config.toml
num_hidden_layers = 21
hidden_size = 128
num_attention_heads = 4
num_key_value_heads = 2
head_dim = 32
intermediate_size = 512
vocab_size = 7456
hidden_act = "swiglu"
norm = "rmsnorm"
norm_place = "pre"
norm_eps = 1e-06
positions = "rope"
rope_theta = 24100.0
rope_fraction = 1.0
qk_norm = true
attn_scale = 0.177
bias = "none"
tie_word_embeddings = false
parallel_block = true
init = "uniform"
init_std_qkv = 0.0588
init_std_o = 0.00907
init_std_up = 0.0588
init_std_down = 0.00454
optimizer = "muon_variant"
learning_rate = 0.0116
lr_mult_down = 2.0
beta1 = 0.95
lr_head = 0.00975
max_grad_norm = 0.5
warmup_steps = 0
schedule = "wsd"
decay_fraction = 0.892
decay_shape = "pow"
final_lr_fraction = 0.05
batch_tokens = 65536
max_seq_len = 256
doc_mask = true
train_tokens = 331100000
max_steps = 5053
dataset = "wikipedia_en"
Each number is 50 + 12 x the weight over its row's rms, rounded and kept within 0 to 99. Layers, rows and columns count from 0. The size before them is the row's rms in percent of the matrix's.

# up: layer 10 MLP up, 512x128, rms 0.205, rows 384-418, columns 0-63
# down: layer 10 MLP down (transposed), 512x128, rms 0.26, rows 384-418, columns 0-63
# gate: layer 10 MLP gate, 512x128, rms 0.229, rows 385-419, columns 0-63
up384 097:49 57 35 56 52 62 51 48 46 70 32 36 48 60 57 40 39 31 68 46 45 33 42 55 47 48 45 60 67 59 42 75 40 60 53 71 75 58 29 53 61 48 37 61 24 35 39 36 31 49 44 50 28 42 67 70 37 52 41 46 39 55 82 45
down384 100:49 38 56 54 45 69 51 60 37 51 57 45 41 59 53 44 71 59 49 12 52 32 37 52 04 44 71 57 54 34 44 25 48 47 62 52 45 42 51 45 47 64 47 49 46 64 28 52 51 67 59 60 59 57 68 43 31 47 58 60 42 53 46 69
gate385 100:38 51 83 47 41 58 34 70 58 59 62 50 35 44 55 86 44 32 72 59 66 70 61 61 75 47 37 63 47 53 64 42 71 50 56 57 60 46 54 34 66 25 68 43 57 43 40 41 41 37 70 75 70 58 44 50 45 51 35 37 63 55 63 52
up385 106:43 49 47 67 56 36 52 54 29 59 46 57 62 55 66 76 34 42 64 42 69 52 47 44 49 50 62 49 77 48 42 53 46 41 49 56 82 27 43 30 44 42 52 53 47 63 47 42 64 64 55 51 55 58 49 43 54 37 53 38 65 47 56 48
down385 105:49 49 42 51 57 65 59 49 57 38 44 43 31 50 56 60 55 48 68 55 60 46 45 50 80 66 50 51 33 60 56 45 71 54 76 53 44 66 60 58 31 30 43 57 53 69 41 47 39 51 45 46 37 55 60 53 60 55 39 27 29 49 62 40
gate386 107:52 52 58 35 69 55 49 56 69 39 36 39 55 40 58 58 58 50 55 51 57 49 53 53 66 43 43 34 41 23 80 42 53 47 26 81 63 44 38 24 35 54 32 75 34 60 57 53 37 58 48 47 41 56 50 40 50 33 57 45 44 51 41 52
up386 099:40 48 46 44 63 44 70 37 54 49 60 63 33 43 63 49 45 25 49 49 34 47 10 77 55 39 36 62 27 61 40 61 25 46 43 67 29 59 58 59 32 37 71 46 39 53 61 46 51 69 33 35 49 61 56 48 54 56 61 66 50 58 60 35
down386 096:48 44 54 64 57 32 40 50 45 31 60 77 52 50 88 68 40 53 52 46 65 26 70 46 59 47 21 40 62 56 42 53 45 60 52 44 45 65 39 46 43 43 42 73 60 51 34 48 51 68 41 54 55 76 43 39 58 60 50 51 48 62 50 86
gate387 106:45 49 43 50 55 53 24 58 63 27 58 50 51 58 35 50 43 45 36 61 51 38 48 45 32 59 37 26 42 61 52 33 42 39 53 50 81 40 52 55 64 54 67 56 39 53 43 48 44 28 58 35 42 37 63 55 59 41 51 66 45 53 45 41
up387 094:49 57 51 25 46 82 51 53 59 56 36 42 48 41 34 53 56 50 38 50 54 49 36 59 28 44 63 58 43 41 69 52 38 57 41 52 47 66 43 64 39 61 60 44 68 59 47 56 43 42 55 27 37 67 60 50 36 36 81 57 45 36 55 32
down387 094:41 45 53 42 43 61 47 39 62 29 40 44 50 29 38 50 34 58 53 27 69 63 69 51 72 29 28 32 58 64 56 34 45 37 66 38 61 70 46 46 65 35 66 45 56 41 39 53 46 41 58 57 52 34 69 54 44 55 32 49 46 57 48 61
gate388 097:62 42 54 49 17 52 50 37 66 58 48 46 51 64 64 66 55 43 40 47 73 53 61 58 46 44 58 62 58 57 57 38 39 57 51 38 60 48 56 66 55 52 62 58 49 33 42 53 51 54 61 34 57 35 45 49 51 53 28 19 81 32 20 57
up388 096:56 56 37 43 24 58 52 56 54 36 52 59 54 61 51 53 64 40 43 48 52 67 48 34 72 43 68 37 59 61 50 37 54 45 52 44 27 84 51 36 63 35 76 62 34 43 49 46 75 27 53 60 55 64 56 52 34 51 49 46 48 48 43 43
down388 092:51 40 51 42 56 58 56 55 85 56 44 36 59 32 44 72 49 46 44 46 38 25 73 42 48 51 52 39 55 53 62 53 45 50 69 46 54 40 66 59 45 39 54 44 74 25 52 58 53 33 47 51 45 63 49 47 38 39 35 78 39 38 32 47
gate389 087:48 63 34 44 49 62 26 43 44 54 51 32 49 53 41 58 40 45 48 62 70 44 61 33 36 61 49 53 43 49 57 43 51 34 56 46 54 39 40 55 57 65 42 58 48 47 35 40 35 65 36 58 59 45 52 45 33 66 70 45 53 24 29 44
up389 092:33 40 37 38 66 56 47 39 34 37 53 58 49 63 39 53 59 52 47 39 62 38 53 51 58 48 56 45 54 42 56 91 69 52 58 55 30 19 63 44 64 26 46 57 45 76 57 44 58 50 50 37 53 52 33 29 52 66 61 69 57 42 62 48
down389 095:46 30 45 56 49 34 41 62 78 52 52 52 39 56 49 47 67 50 57 56 53 47 42 60 74 78 50 60 52 42 54 60 41 75 39 46 45 42 59 38 61 50 40 51 45 35 58 63 52 40 40 37 38 52 52 53 61 81 25 47 47 47 47 42
gate390 100:36 47 60 66 50 62 60 68 47 62 67 60 61 56 48 44 50 74 54 47 53 25 48 47 78 44 39 56 42 23 75 60 39 49 44 49 54 51 42 39 51 58 69 56 36 35 47 48 52 55 32 59 50 66 59 62 61 53 44 31 67 39 63 74
up390 102:32 71 73 38 40 57 52 39 54 59 61 44 42 54 51 37 52 38 33 55 70 73 42 75 42 59 43 54 54 43 53 57 43 47 48 52 70 49 52 72 49 74 61 44 53 39 46 49 36 53 34 34 52 57 67 66 67 40 55 44 39 47 47 33
down390 096:32 42 51 41 50 43 36 54 40 63 54 59 46 38 52 70 38 70 44 35 37 45 44 42 44 76 42 71 39 63 67 41 56 57 43 55 40 33 89 45 46 43 51 60 25 52 42 59 55 60 70 42 52 52 44 46 35 52 59 26 39 53 49 46
gate391 103:47 38 39 41 39 54 33 46 50 53 55 49 33 48 08 43 54 48 54 47 47 59 46 34 28 45 40 53 37 44 42 28 47 43 58 46 43 67 66 33 63 39 58 58 51 49 33 54 33 51 56 59 42 37 56 54 45 41 41 58 63 37 35 53
up391 102:55 54 48 31 48 63 62 26 46 43 63 39 82 34 44 38 56 59 57 62 59 40 47 36 65 61 61 46 57 73 34 50 56 23 74 84 47 57 50 58 39 39 60 57 37 64 56 53 53 46 26 46 51 61 46 60 41 54 45 53 42 55 35 57
down391 103:49 36 47 50 64 38 53 45 47 43 47 50 54 50 69 41 48 42 61 82 51 63 47 68 99 43 40 51 64 67 50 48 60 54 50 38 42 49 55 66 37 54 23 48 53 50 58 45 39 42 62 62 66 47 39 43 48 30 60 62 43 70 48 58
gate392 106:53 44 55 60 28 38 53 37 63 55 52 53 54 73 77 76 53 36 42 80 58 43 49 49 35 38 31 48 38 46 33 25 42 56 40 41 55 49 45 52 57 52 54 33 43 59 47 64 55 56 66 54 38 49 44 43 54 73 45 62 56 33 47 54
up392 112:50 52 51 50 67 49 54 46 71 54 58 50 64 56 62 41 49 69 75 55 50 52 41 81 59 69 58 39 66 46 48 72 46 38 54 52 47 49 47 48 65 57 39 52 63 58 51 31 64 49 34 50 77 73 51 52 31 56 67 53 47 52 58 48
down392 105:31 49 49 55 68 50 47 34 47 26 44 57 41 66 54 73 33 41 67 30 43 65 66 44 30 57 42 50 33 58 40 29 33 42 43 58 56 61 61 50 49 59 37 61 38 66 53 57 38 65 36 29 56 57 63 55 55 50 54 52 48 62 39 63
gate393 096:56 47 51 49 28 74 58 49 66 55 47 50 73 59 38 66 39 71 59 76 57 38 64 51 74 57 49 34 65 25 66 43 56 33 49 67 48 48 56 60 34 62 58 47 51 38 30 62 50 31 44 55 32 59 38 52 56 39 72 39 49 58 70 59
up393 099:46 47 54 37 58 57 55 40 31 50 32 50 52 61 66 53 62 36 30 53 64 40 66 57 27 65 32 61 46 50 40 58 57 43 48 43 47 61 45 69 48 65 40 49 58 59 64 31 53 54 59 44 38 60 29 37 50 41 66 60 56 57 55 50
down393 101:46 43 43 63 48 64 53 57 34 55 55 60 66 57 48 48 48 53 50 77 37 59 49 51 67 40 40 33 59 65 52 67 52 52 60 65 51 27 62 74 56 41 43 39 58 43 40 69 52 65 68 50 56 59 40 49 34 86 54 95 62 34 45 58
gate394 096:70 61 43 24 41 73 45 42 61 72 62 40 32 28 41 45 46 58 47 41 46 44 44 63 25 39 56 52 62 65 33 50 47 28 24 61 30 64 50 40 45 70 44 62 47 65 58 53 36 49 56 43 75 63 36 41 35 56 59 55 48 54 45 63
up394 093:56 63 40 31 62 41 54 57 21 47 64 55 58 53 54 51 54 61 54 48 50 38 61 61 46 54 47 76 50 55 35 61 35 29 56 53 65 54 64 56 52 68 49 46 42 57 60 32 58 59 55 43 23 59 69 42 43 39 63 56 58 79 56 19
down394 096:59 43 77 48 60 52 69 67 48 48 61 40 44 37 56 44 34 49 58 86 73 46 59 43 59 57 58 51 55 51 52 40 63 47 61 47 42 51 30 33 60 42 49 28 75 40 37 49 53 41 40 50 25 41 65 44 62 58 33 52 67 48 48 54
gate395 095:75 23 40 43 46 40 63 47 61 45 39 44 42 50 47 38 49 54 48 54 54 52 57 60 37 55 53 57 52 41 38 50 47 66 30 25 41 55 48 63 58 50 26 50 36 82 54 52 53 37 50 63 41 60 41 57 45 51 45 62 39 49 44 43
up395 088:27 44 37 52 47 29 59 65 31 45 58 41 40 45 43 46 46 54 55 41 50 47 63 33 27 50 51 32 53 46 61 34 35 72 61 39 31 41 41 58 37 50 37 44 42 47 49 58 46 32 60 47 59 19 55 77 59 39 38 39 67 30 41 51
down395 096:57 62 42 47 47 60 75 46 35 34 53 48 29 48 55 38 59 45 42 45 51 28 32 63 46 36 62 32 57 37 44 47 46 72 59 34 24 44 40 77 83 58 73 61 66 62 59 50 53 55 54 61 31 35 48 67 58 39 52 53 62 46 20 58
gate396 105:59 43 42 52 32 75 48 45 40 52 49 67 52 41 53 45 62 41 49 39 47 44 55 48 47 68 66 16 25 63 49 44 41 60 48 60 57 37 40 56 68 52 66 53 51 61 53 54 58 41 35 52 45 47 43 41 57 36 49 51 54 45 57 59
up396 101:42 45 44 64 61 40 67 70 73 60 33 48 50 48 65 50 42 38 47 59 34 39 47 46 37 36 64 61 61 67 24 55 44 52 59 54 57 53 68 60 44 40 36 46 36 67 46 48 51 33 44 46 40 44 54 33 52 68 76 55 52 51 37 55
down396 102:54 33 47 64 67 46 47 60 26 50 60 33 64 60 59 69 70 41 59 52 54 65 37 48 58 43 50 33 65 58 54 33 34 55 70 58 55 71 50 36 64 54 44 51 68 46 65 49 71 31 54 63 61 49 45 48 63 43 43 61 61 55 67 51
gate397 090:49 38 43 54 65 45 51 48 58 48 58 64 32 34 47 41 59 39 39 44 52 83 41 56 53 42 57 58 29 65 61 63 49 51 31 60 59 35 66 45 42 63 38 63 55 55 61 50 41 51 49 37 63 43 37 55 47 50 54 43 55 55 26 73
up397 099:59 37 33 40 42 43 39 65 38 59 36 65 27 59 47 48 36 47 38 31 34 44 46 61 25 74 53 56 74 50 39 64 51 47 53 32 37 56 46 42 58 73 57 61 55 41 57 62 56 53 49 47 63 69 41 57 43 43 19 53 50 27 59 54
down397 094:43 59 40 43 39 50 38 37 56 46 52 52 38 56 61 42 30 26 34 40 61 38 49 39 22 68 48 70 53 37 54 45 54 65 23 39 21 48 58 30 60 65 48 40 53 56 38 52 87 49 37 61 52 59 50 53 67 54 49 52 40 41 39 55
gate398 110:30 44 62 47 45 44 76 49 45 57 36 47 54 54 42 50 47 55 29 55 41 61 61 59 29 72 51 43 60 50 40 64 44 41 44 64 61 56 42 64 30 49 33 50 43 67 38 31 68 89 87 72 55 44 45 42 67 52 54 53 65 50 48 44
up398 099:25 46 41 43 29 29 45 39 39 59 73 48 44 47 70 45 36 57 56 58 28 26 39 66 61 42 51 68 54 39 39 30 61 53 71 54 61 56 36 51 44 50 42 58 74 55 53 36 44 37 58 72 57 66 35 47 37 46 34 58 43 30 45 33
down398 102:59 41 49 44 37 40 46 41 51 47 26 63 47 24 44 51 61 37 63 67 70 66 54 47 21 49 55 53 50 39 73 67 53 57 54 69 40 31 62 54 62 45 54 27 48 69 45 59 48 38 47 24 39 34 58 46 43 63 67 38 52 53 67 44
gate399 098:73 61 47 39 61 50 45 53 69 41 44 55 43 37 33 61 46 46 50 36 53 59 44 50 79 44 40 64 31 55 51 34 59 47 33 51 53 53 53 37 38 54 50 44 28 58 42 36 56 63 70 62 43 65 19 51 29 42 61 48 37 50 59 57
up399 103:42 31 59 45 34 54 20 70 49 48 44 46 39 58 30 60 56 41 38 48 58 29 45 31 60 56 43 51 49 77 40 57 51 55 70 37 49 54 56 39 43 53 56 63 45 34 40 52 41 63 48 72 58 32 38 39 61 77 40 28 64 42 42 59
down399 096:65 76 42 60 40 66 76 51 57 36 42 24 58 40 42 51 65 52 42 48 32 77 55 47 48 62 42 29 58 46 46 56 46 40 44 74 25 52 59 55 34 71 61 69 35 53 47 59 51 28 61 58 35 47 77 67 59 22 29 57 53 51 42 51
gate400 092:41 37 54 60 42 57 37 37 66 18 70 58 61 41 47 59 51 39 73 56 57 44 59 40 44 31 46 54 51 58 36 42 58 41 41 47 64 49 42 47 40 38 66 50 61 36 51 42 39 72 65 83 55 45 46 23 61 50 60 41 26 43 52 32
up400 101:48 65 60 64 73 36 46 52 50 66 43 55 44 50 69 62 59 60 29 44 55 48 36 35 47 23 45 69 60 76 56 70 40 54 52 41 47 58 40 43 60 67 62 41 57 55 66 49 53 41 42 59 73 58 38 60 42 39 20 59 61 46 54 45
down400 102:59 53 59 62 36 44 42 57 59 52 44 33 55 51 67 64 72 30 53 73 40 52 27 74 28 38 48 39 58 45 30 45 71 54 50 42 64 43 56 54 52 45 59 49 55 57 57 37 50 63 73 48 43 49 50 41 53 45 48 56 82 44 39 34
gate401 093:58 44 43 65 50 44 59 59 35 49 25 27 31 38 67 49 54 37 64 75 58 51 52 50 71 39 67 56 42 46 48 38 59 61 51 58 69 67 32 48 54 49 36 53 54 62 60 37 32 75 49 30 55 55 53 48 36 32 55 36 49 40 30 64
up401 096:49 51 58 71 42 67 44 34 29 35 61 57 45 37 35 43 39 54 37 38 60 36 42 68 61 58 55 51 44 47 63 48 47 52 57 44 55 51 58 37 48 46 50 61 37 34 59 51 34 56 47 36 41 60 63 71 49 60 49 63 27 58 36 43
down401 097:52 49 50 39 49 61 59 40 19 54 58 55 47 49 49 43 36 55 55 51 66 35 63 49 95 54 56 33 58 41 49 46 50 38 67 39 45 40 40 49 53 18 54 17 55 45 38 55 58 53 43 62 53 50 74 40 66 54 74 59 70 75 26 44
gate402 096:46 61 47 30 61 48 56 67 36 43 50 47 43 39 54 44 43 62 43 53 52 65 35 68 51 54 43 25 47 74 58 61 63 42 40 43 66 58 45 56 42 60 56 60 58 63 69 64 40 45 62 73 51 45 42 41 22 58 66 60 58 39 52 50
up402 097:60 49 48 30 54 79 43 57 51 68 41 36 42 48 35 42 36 72 51 53 47 63 58 47 53 56 45 47 49 46 56 36 80 45 54 60 59 50 33 29 26 39 33 59 47 61 45 92 51 43 53 41 41 48 40 34 41 53 50 55 29 56 51 44
down402 096:58 37 50 46 54 46 38 53 37 58 57 65 51 56 49 43 53 33 49 43 65 39 38 47 82 42 66 54 48 17 51 25 25 40 50 49 46 36 70 68 73 35 63 54 17 43 43 39 71 48 40 49 50 58 31 50 49 45 39 47 55 44 64 51
gate403 096:27 48 48 39 59 44 43 45 40 54 58 49 58 50 35 63 58 52 35 66 55 27 57 33 49 29 24 40 57 53 21 33 40 60 55 69 59 51 42 53 60 47 47 79 56 52 62 59 45 47 52 51 68 63 44 50 44 36 45 64 56 50 41 44
up403 091:56 47 50 47 65 35 56 48 65 58 69 65 55 43 72 49 60 45 44 72 39 60 55 66 45 52 70 39 61 61 57 43 41 50 55 44 60 63 47 78 29 69 40 65 63 76 52 44 35 56 71 58 43 36 52 52 38 66 33 43 53 52 66 68
down403 096:42 39 56 66 56 54 33 43 55 57 38 37 67 46 33 26 43 45 44 47 52 41 42 42 26 43 26 50 54 46 51 48 34 58 60 58 71 65 39 66 73 54 52 59 62 55 62 53 49 24 52 46 41 61 44 54 39 33 65 56 50 43 27 65
gate404 100:34 69 47 50 49 49 72 50 53 46 38 57 44 48 43 67 38 33 52 65 36 26 60 72 59 43 53 47 57 62 41 34 32 61 55 64 45 61 45 56 52 30 42 35 63 32 36 68 34 46 46 47 63 46 65 62 53 55 43 50 57 37 61 57
up404 105:48 50 46 63 57 41 33 17 39 43 38 55 37 44 60 39 71 40 22 60 50 51 45 38 70 45 49 67 45 42 55 58 59 62 55 70 53 51 59 54 45 38 64 53 41 57 59 41 61 55 32 35 68 67 44 44 56 64 66 55 55 62 60 37
down404 099:44 49 47 37 36 64 38 38 58 48 48 48 46 52 46 14 48 42 32 54 48 48 49 39 37 53 38 51 47 28 46 41 58 53 35 32 51 23 22 47 51 46 51 64 41 42 31 46 56 66 43 50 41 59 63 36 39 46 51 45 20 38 23 43
gate405 094:54 68 47 56 51 69 63 46 59 52 49 42 46 58 36 52 49 61 72 51 65 55 53 50 62 29 56 35 18 38 40 20 56 30 34 41 38 59 50 70 53 53 56 49 46 52 30 42 52 61 61 52 66 47 45 42 53 48 28 77 53 53 60 38
up405 092:63 36 52 50 61 50 63 39 60 34 51 31 52 54 49 35 69 68 58 47 55 33 55 42 69 27 57 35 41 47 60 52 48 50 60 60 44 37 62 50 56 53 52 41 54 19 49 61 49 69 61 49 46 66 47 47 60 35 28 41 49 61 50 51
down405 099:57 40 40 50 42 52 52 70 39 56 73 76 54 38 45 57 54 34 44 39 66 67 59 57 43 50 49 46 67 50 76 67 41 44 63 52 53 51 65 43 56 43 51 57 50 50 83 46 55 56 79 53 46 60 45 55 59 51 53 40 36 55 55 53
gate406 115:52 38 54 55 68 75 39 16 66 40 65 40 56 43 45 41 55 48 39 43 53 60 63 45 50 41 34 47 25 41 31 51 42 47 30 47 45 66 39 56 45 37 55 71 84 57 41 62 39 56 37 34 65 72 51 42 33 46 55 50 62 54 72 35
up406 105:44 82 35 61 46 47 56 43 48 68 32 57 54 31 42 28 70 44 60 65 31 47 50 46 57 26 32 43 52 48 46 48 54 36 55 52 55 52 52 55 49 46 57 49 51 33 46 58 65 37 30 44 44 61 50 36 52 54 63 64 41 50 51 77
down406 109:69 68 41 59 52 63 70 33 39 40 46 48 54 52 47 31 32 69 34 74 46 49 51 42 39 54 35 47 60 44 49 54 41 46 29 37 33 59 43 56 44 49 32 42 45 31 83 44 36 52 49 63 49 43 70 35 37 48 52 70 51 42 66 46
gate407 107:63 32 43 65 57 43 51 39 33 60 49 44 57 53 55 63 31 46 71 64 56 47 73 68 56 40 71 31 46 37 37 57 49 35 74 23 62 36 42 57 62 41 51 59 51 47 39 56 39 60 60 43 44 51 46 70 40 38 63 73 66 48 37 60
up407 103:47 70 46 53 62 66 57 41 60 43 38 55 58 43 37 15 64 44 47 37 33 52 49 52 74 35 38 49 51 34 37 30 62 48 52 67 39 59 53 58 38 61 65 43 44 60 54 51 38 48 52 58 81 64 51 46 48 55 69 43 67 44 51 45
down407 098:45 32 45 42 48 46 63 55 43 38 50 57 40 39 55 63 59 76 67 62 62 55 69 45 55 55 63 53 45 36 50 69 47 31 32 45 74 57 48 46 61 58 30 41 63 61 53 48 52 38 48 57 49 40 34 34 42 71 46 49 59 40 51 61
gate408 101:80 34 63 62 56 54 42 60 50 48 40 50 51 39 74 57 25 43 41 58 66 53 43 48 52 31 39 57 67 56 29 45 47 49 43 40 46 35 34 33 49 30 49 51 61 48 50 24 34 45 32 53 42 44 43 42 36 58 19 31 50 65 67 35
up408 093:63 69 65 41 58 30 72 29 44 26 50 53 72 63 61 57 39 51 57 46 59 57 55 56 44 63 51 65 56 55 90 66 58 56 28 62 58 43 62 56 55 25 44 48 45 52 57 32 42 51 49 23 46 38 49 69 42 52 61 33 44 45 58 53
down408 091:46 44 59 57 53 51 58 76 49 48 53 41 50 51 29 24 64 66 42 37 39 44 41 42 51 42 46 39 72 61 70 60 34 31 67 40 31 75 61 53 44 39 54 66 55 60 39 59 70 51 66 56 50 58 41 50 49 32 62 41 42 68 53 45
gate409 096:61 76 64 42 50 35 56 44 50 29 41 41 45 60 61 44 62 38 42 62 64 54 65 42 40 52 43 55 64 54 73 47 47 65 41 60 70 58 45 50 50 50 72 71 59 37 51 41 62 63 37 63 48 40 49 48 54 58 44 62 62 55 47 56
up409 093:54 44 62 65 58 42 34 40 59 44 78 33 60 45 39 26 24 58 58 53 39 41 39 62 70 29 63 43 28 26 40 35 43 37 63 74 54 48 45 34 54 45 35 55 64 52 45 66 53 59 52 57 41 40 43 68 53 44 40 58 46 56 68 41
down409 100:49 53 45 63 55 42 37 56 41 44 62 40 41 42 51 53 45 47 57 33 38 42 65 69 43 54 59 56 55 54 58 55 48 52 40 52 44 31 49 52 53 45 51 66 74 61 63 56 59 44 50 53 50 60 41 47 47 31 60 71 57 51 52 61
gate410 094:44 50 42 77 50 57 54 60 54 50 66 44 50 54 49 53 36 64 43 60 45 56 47 72 28 39 40 57 44 62 56 44 32 60 38 56 46 53 49 62 63 50 54 14 70 73 43 47 50 49 39 54 67 60 45 64 75 52 60 50 40 44 41 48
up410 106:47 53 67 50 70 64 62 66 40 63 56 56 63 38 42 47 51 70 70 68 56 56 40 66 43 54 53 50 47 48 50 23 71 45 47 54 49 49 43 41 67 50 37 40 40 46 41 63 59 55 51 46 55 52 86 41 58 37 14 37 55 70 53 53
down410 106:37 44 53 47 58 47 49 49 49 48 51 54 45 43 71 50 30 72 47 53 53 50 84 45 17 36 48 52 52 51 51 42 49 45 76 65 61 56 64 58 40 69 41 29 53 40 34 52 31 45 42 43 63 59 64 39 50 41 68 19 58 57 28 63
gate411 094:44 34 55 55 61 45 32 60 44 52 53 61 50 27 52 61 42 43 12 63 61 65 33 55 54 53 49 51 56 71 59 58 75 51 56 54 41 55 49 53 23 58 47 44 36 60 49 69 33 17 35 59 39 47 70 47 50 60 46 59 43 34 57 56
up411 096:63 49 38 65 55 48 58 71 51 66 32 53 45 28 70 51 40 31 39 80 43 47 42 51 61 62 50 47 48 52 55 52 49 49 42 56 58 72 38 58 29 53 36 45 29 56 42 34 37 44 35 35 34 65 54 25 62 49 67 46 33 62 60 53
down411 102:53 73 50 46 41 44 71 53 70 41 54 48 33 52 62 36 54 56 56 32 41 51 52 44 79 52 53 49 43 46 51 22 41 70 47 74 37 43 58 42 63 47 60 42 67 39 47 57 49 54 49 55 52 50 30 41 44 22 65 27 33 63 36 55
gate412 103:62 51 45 65 41 32 36 53 34 30 77 41 36 57 59 50 68 77 53 55 57 32 37 51 40 48 52 67 20 32 40 47 36 40 58 54 35 60 56 53 48 71 64 27 53 62 36 62 55 53 39 56 54 42 30 49 50 72 55 32 58 41 51 66
up412 104:51 52 42 61 64 44 34 67 28 30 57 85 20 59 76 60 49 47 64 35 44 46 48 37 53 41 71 41 67 61 44 53 57 48 63 54 54 71 48 52 57 46 46 56 36 43 36 62 30 41 42 39 25 59 57 53 46 54 47 35 36 46 48 54
down412 098:52 57 44 39 46 41 62 46 60 79 51 52 77 56 38 24 55 59 46 53 53 40 49 48 47 27 36 39 55 42 39 61 51 58 49 36 53 56 48 48 64 59 49 32 49 42 65 74 52 42 47 41 47 27 50 31 45 50 47 55 63 46 42 35
gate413 096:45 31 55 45 29 36 37 46 42 40 57 42 39 50 74 47 35 40 77 53 53 67 39 23 50 76 36 43 55 45 49 41 39 50 45 53 41 66 49 56 41 70 46 56 60 53 36 57 73 55 43 21 24 50 63 41 64 50 33 49 56 42 65 68
up413 098:70 49 56 58 57 34 57 38 34 61 19 39 49 45 32 64 28 59 65 38 70 38 26 58 52 33 58 57 69 53 51 31 36 53 36 40 52 74 68 38 55 46 60 48 51 50 72 33 58 40 45 48 50 62 48 44 43 52 47 55 52 41 31 48
down413 096:40 70 54 76 39 35 20 52 60 45 42 60 53 46 55 50 42 50 28 39 30 45 62 59 39 57 32 62 35 46 34 28 55 58 64 42 41 43 45 44 43 46 52 42 44 45 48 41 26 35 39 66 35 32 63 36 28 64 39 48 47 64 43 42
gate414 089:65 45 53 45 65 37 33 73 65 63 65 51 40 43 54 64 54 55 56 35 53 65 59 52 43 36 25 66 52 48 74 49 38 52 41 45 49 62 58 55 60 42 48 57 56 47 60 43 42 56 57 46 48 38 55 51 48 57 68 49 45 30 56 41
up414 099:59 62 57 51 55 54 45 53 61 36 41 58 56 55 62 51 53 49 47 82 39 57 41 64 43 80 38 42 67 50 57 36 53 23 40 66 46 57 50 70 47 42 32 46 44 60 56 50 55 26 44 38 49 48 49 58 62 51 52 56 71 74 54 53
down414 097:56 63 63 49 48 57 71 30 44 58 49 47 50 41 62 76 28 57 50 63 41 61 38 59 57 61 52 43 21 56 50 51 50 38 56 32 53 37 51 62 49 57 48 43 58 57 67 27 65 54 59 37 64 47 47 46 68 72 52 48 58 61 38 76
gate415 100:50 44 51 49 68 59 36 57 41 24 28 59 76 60 59 44 74 50 70 90 44 41 48 37 48 51 47 34 42 38 47 50 45 60 56 45 47 53 35 27 62 33 74 51 29 48 42 78 61 64 41 51 50 52 48 52 36 19 40 42 33 59 47 54
up415 110:49 50 60 69 58 60 42 55 43 54 41 34 64 54 62 70 56 36 56 43 66 39 35 55 75 51 76 33 48 42 53 57 42 48 54 48 53 55 50 38 53 46 18 80 48 46 43 35 52 56 46 54 67 54 46 44 52 39 25 59 43 55 57 39
down415 111:65 44 59 50 53 43 30 42 36 54 62 54 58 55 61 52 69 60 51 63 57 42 53 56 38 38 32 43 55 52 47 51 72 48 40 43 35 54 40 44 45 47 68 42 64 57 46 71 52 43 47 48 47 48 46 52 66 28 72 52 56 51 44 71
gate416 109:28 44 63 61 48 34 39 42 47 36 82 37 77 43 62 44 32 38 70 75 51 40 38 53 54 42 59 47 24 39 61 36 60 52 42 50 51 36 41 35 31 53 48 50 63 47 28 68 59 43 32 36 69 55 67 68 70 41 61 74 60 53 48 47
up416 104:37 57 64 54 55 46 34 53 21 62 74 54 70 56 62 46 40 45 59 65 48 49 51 69 44 45 46 37 57 62 53 46 55 46 31 51 34 34 42 39 57 68 51 34 63 57 41 55 63 41 38 37 61 36 48 59 69 47 39 70 34 69 65 48
down416 097:52 82 45 49 51 61 61 52 55 50 25 42 25 65 53 55 49 57 46 44 62 40 59 35 76 71 57 67 42 46 50 52 43 61 51 60 57 56 50 73 67 54 60 57 45 37 56 43 50 31 59 60 55 23 53 53 42 52 45 43 41 46 50 42
gate417 098:56 45 50 51 33 38 37 55 46 59 45 54 43 41 46 68 28 38 61 53 63 27 51 44 50 56 41 40 58 37 51 59 37 82 60 67 48 63 31 27 72 27 56 57 46 43 45 41 80 44 22 35 28 61 71 37 43 58 39 45 61 44 46 58
up417 099:37 47 32 58 41 48 67 51 32 38 55 54 65 49 38 50 42 67 40 35 74 20 66 43 52 46 47 50 47 53 54 53 62 25 45 28 51 62 49 60 61 41 63 40 42 46 55 53 64 54 37 42 54 59 38 38 47 51 55 45 58 42 57 49
down417 097:57 74 32 34 58 61 39 39 50 45 56 47 50 52 34 54 47 40 51 49 42 33 70 45 65 54 47 27 55 42 36 45 48 54 59 53 46 73 38 37 48 40 80 39 79 45 55 50 39 53 76 47 71 49 66 80 60 42 36 53 37 60 49 28
gate418 100:48 49 60 65 41 65 47 31 46 58 36 43 47 56 40 48 33 74 60 69 48 77 44 51 35 43 61 23 30 46 32 60 44 65 48 56 37 53 51 44 56 50 39 51 53 50 41 53 45 61 71 63 58 46 64 47 39 51 57 54 81 52 65 53
up418 098:40 63 52 61 47 49 63 50 44 64 52 50 57 49 38 47 56 50 51 48 52 67 45 50 36 39 68 52 17 59 73 34 75 42 46 56 52 34 48 44 30 58 18 56 65 36 53 61 42 44 50 33 58 48 50 41 70 37 48 29 51 28 81 59
down418 097:51 31 55 45 42 55 36 51 49 58 40 56 48 47 30 57 39 64 53 41 49 93 40 56 57 61 54 57 53 13 54 51 68 48 41 31 35 39 24 31 41 44 34 33 66 61 49 51 47 37 48 62 23 46 55 52 41 66 54 60 47 49 58 61
gate419 098:69 48 38 58 51 35 40 39 49 18 41 42 51 44 62 44 58 28 58 54 64 40 60 59 41 52 45 54 52 19 25 61 46 56 52 42 65 47 61 52 40 37 53 34 36 45 52 66 45 61 62 23 43 55 52 61 48 55 49 72 54 66 42 31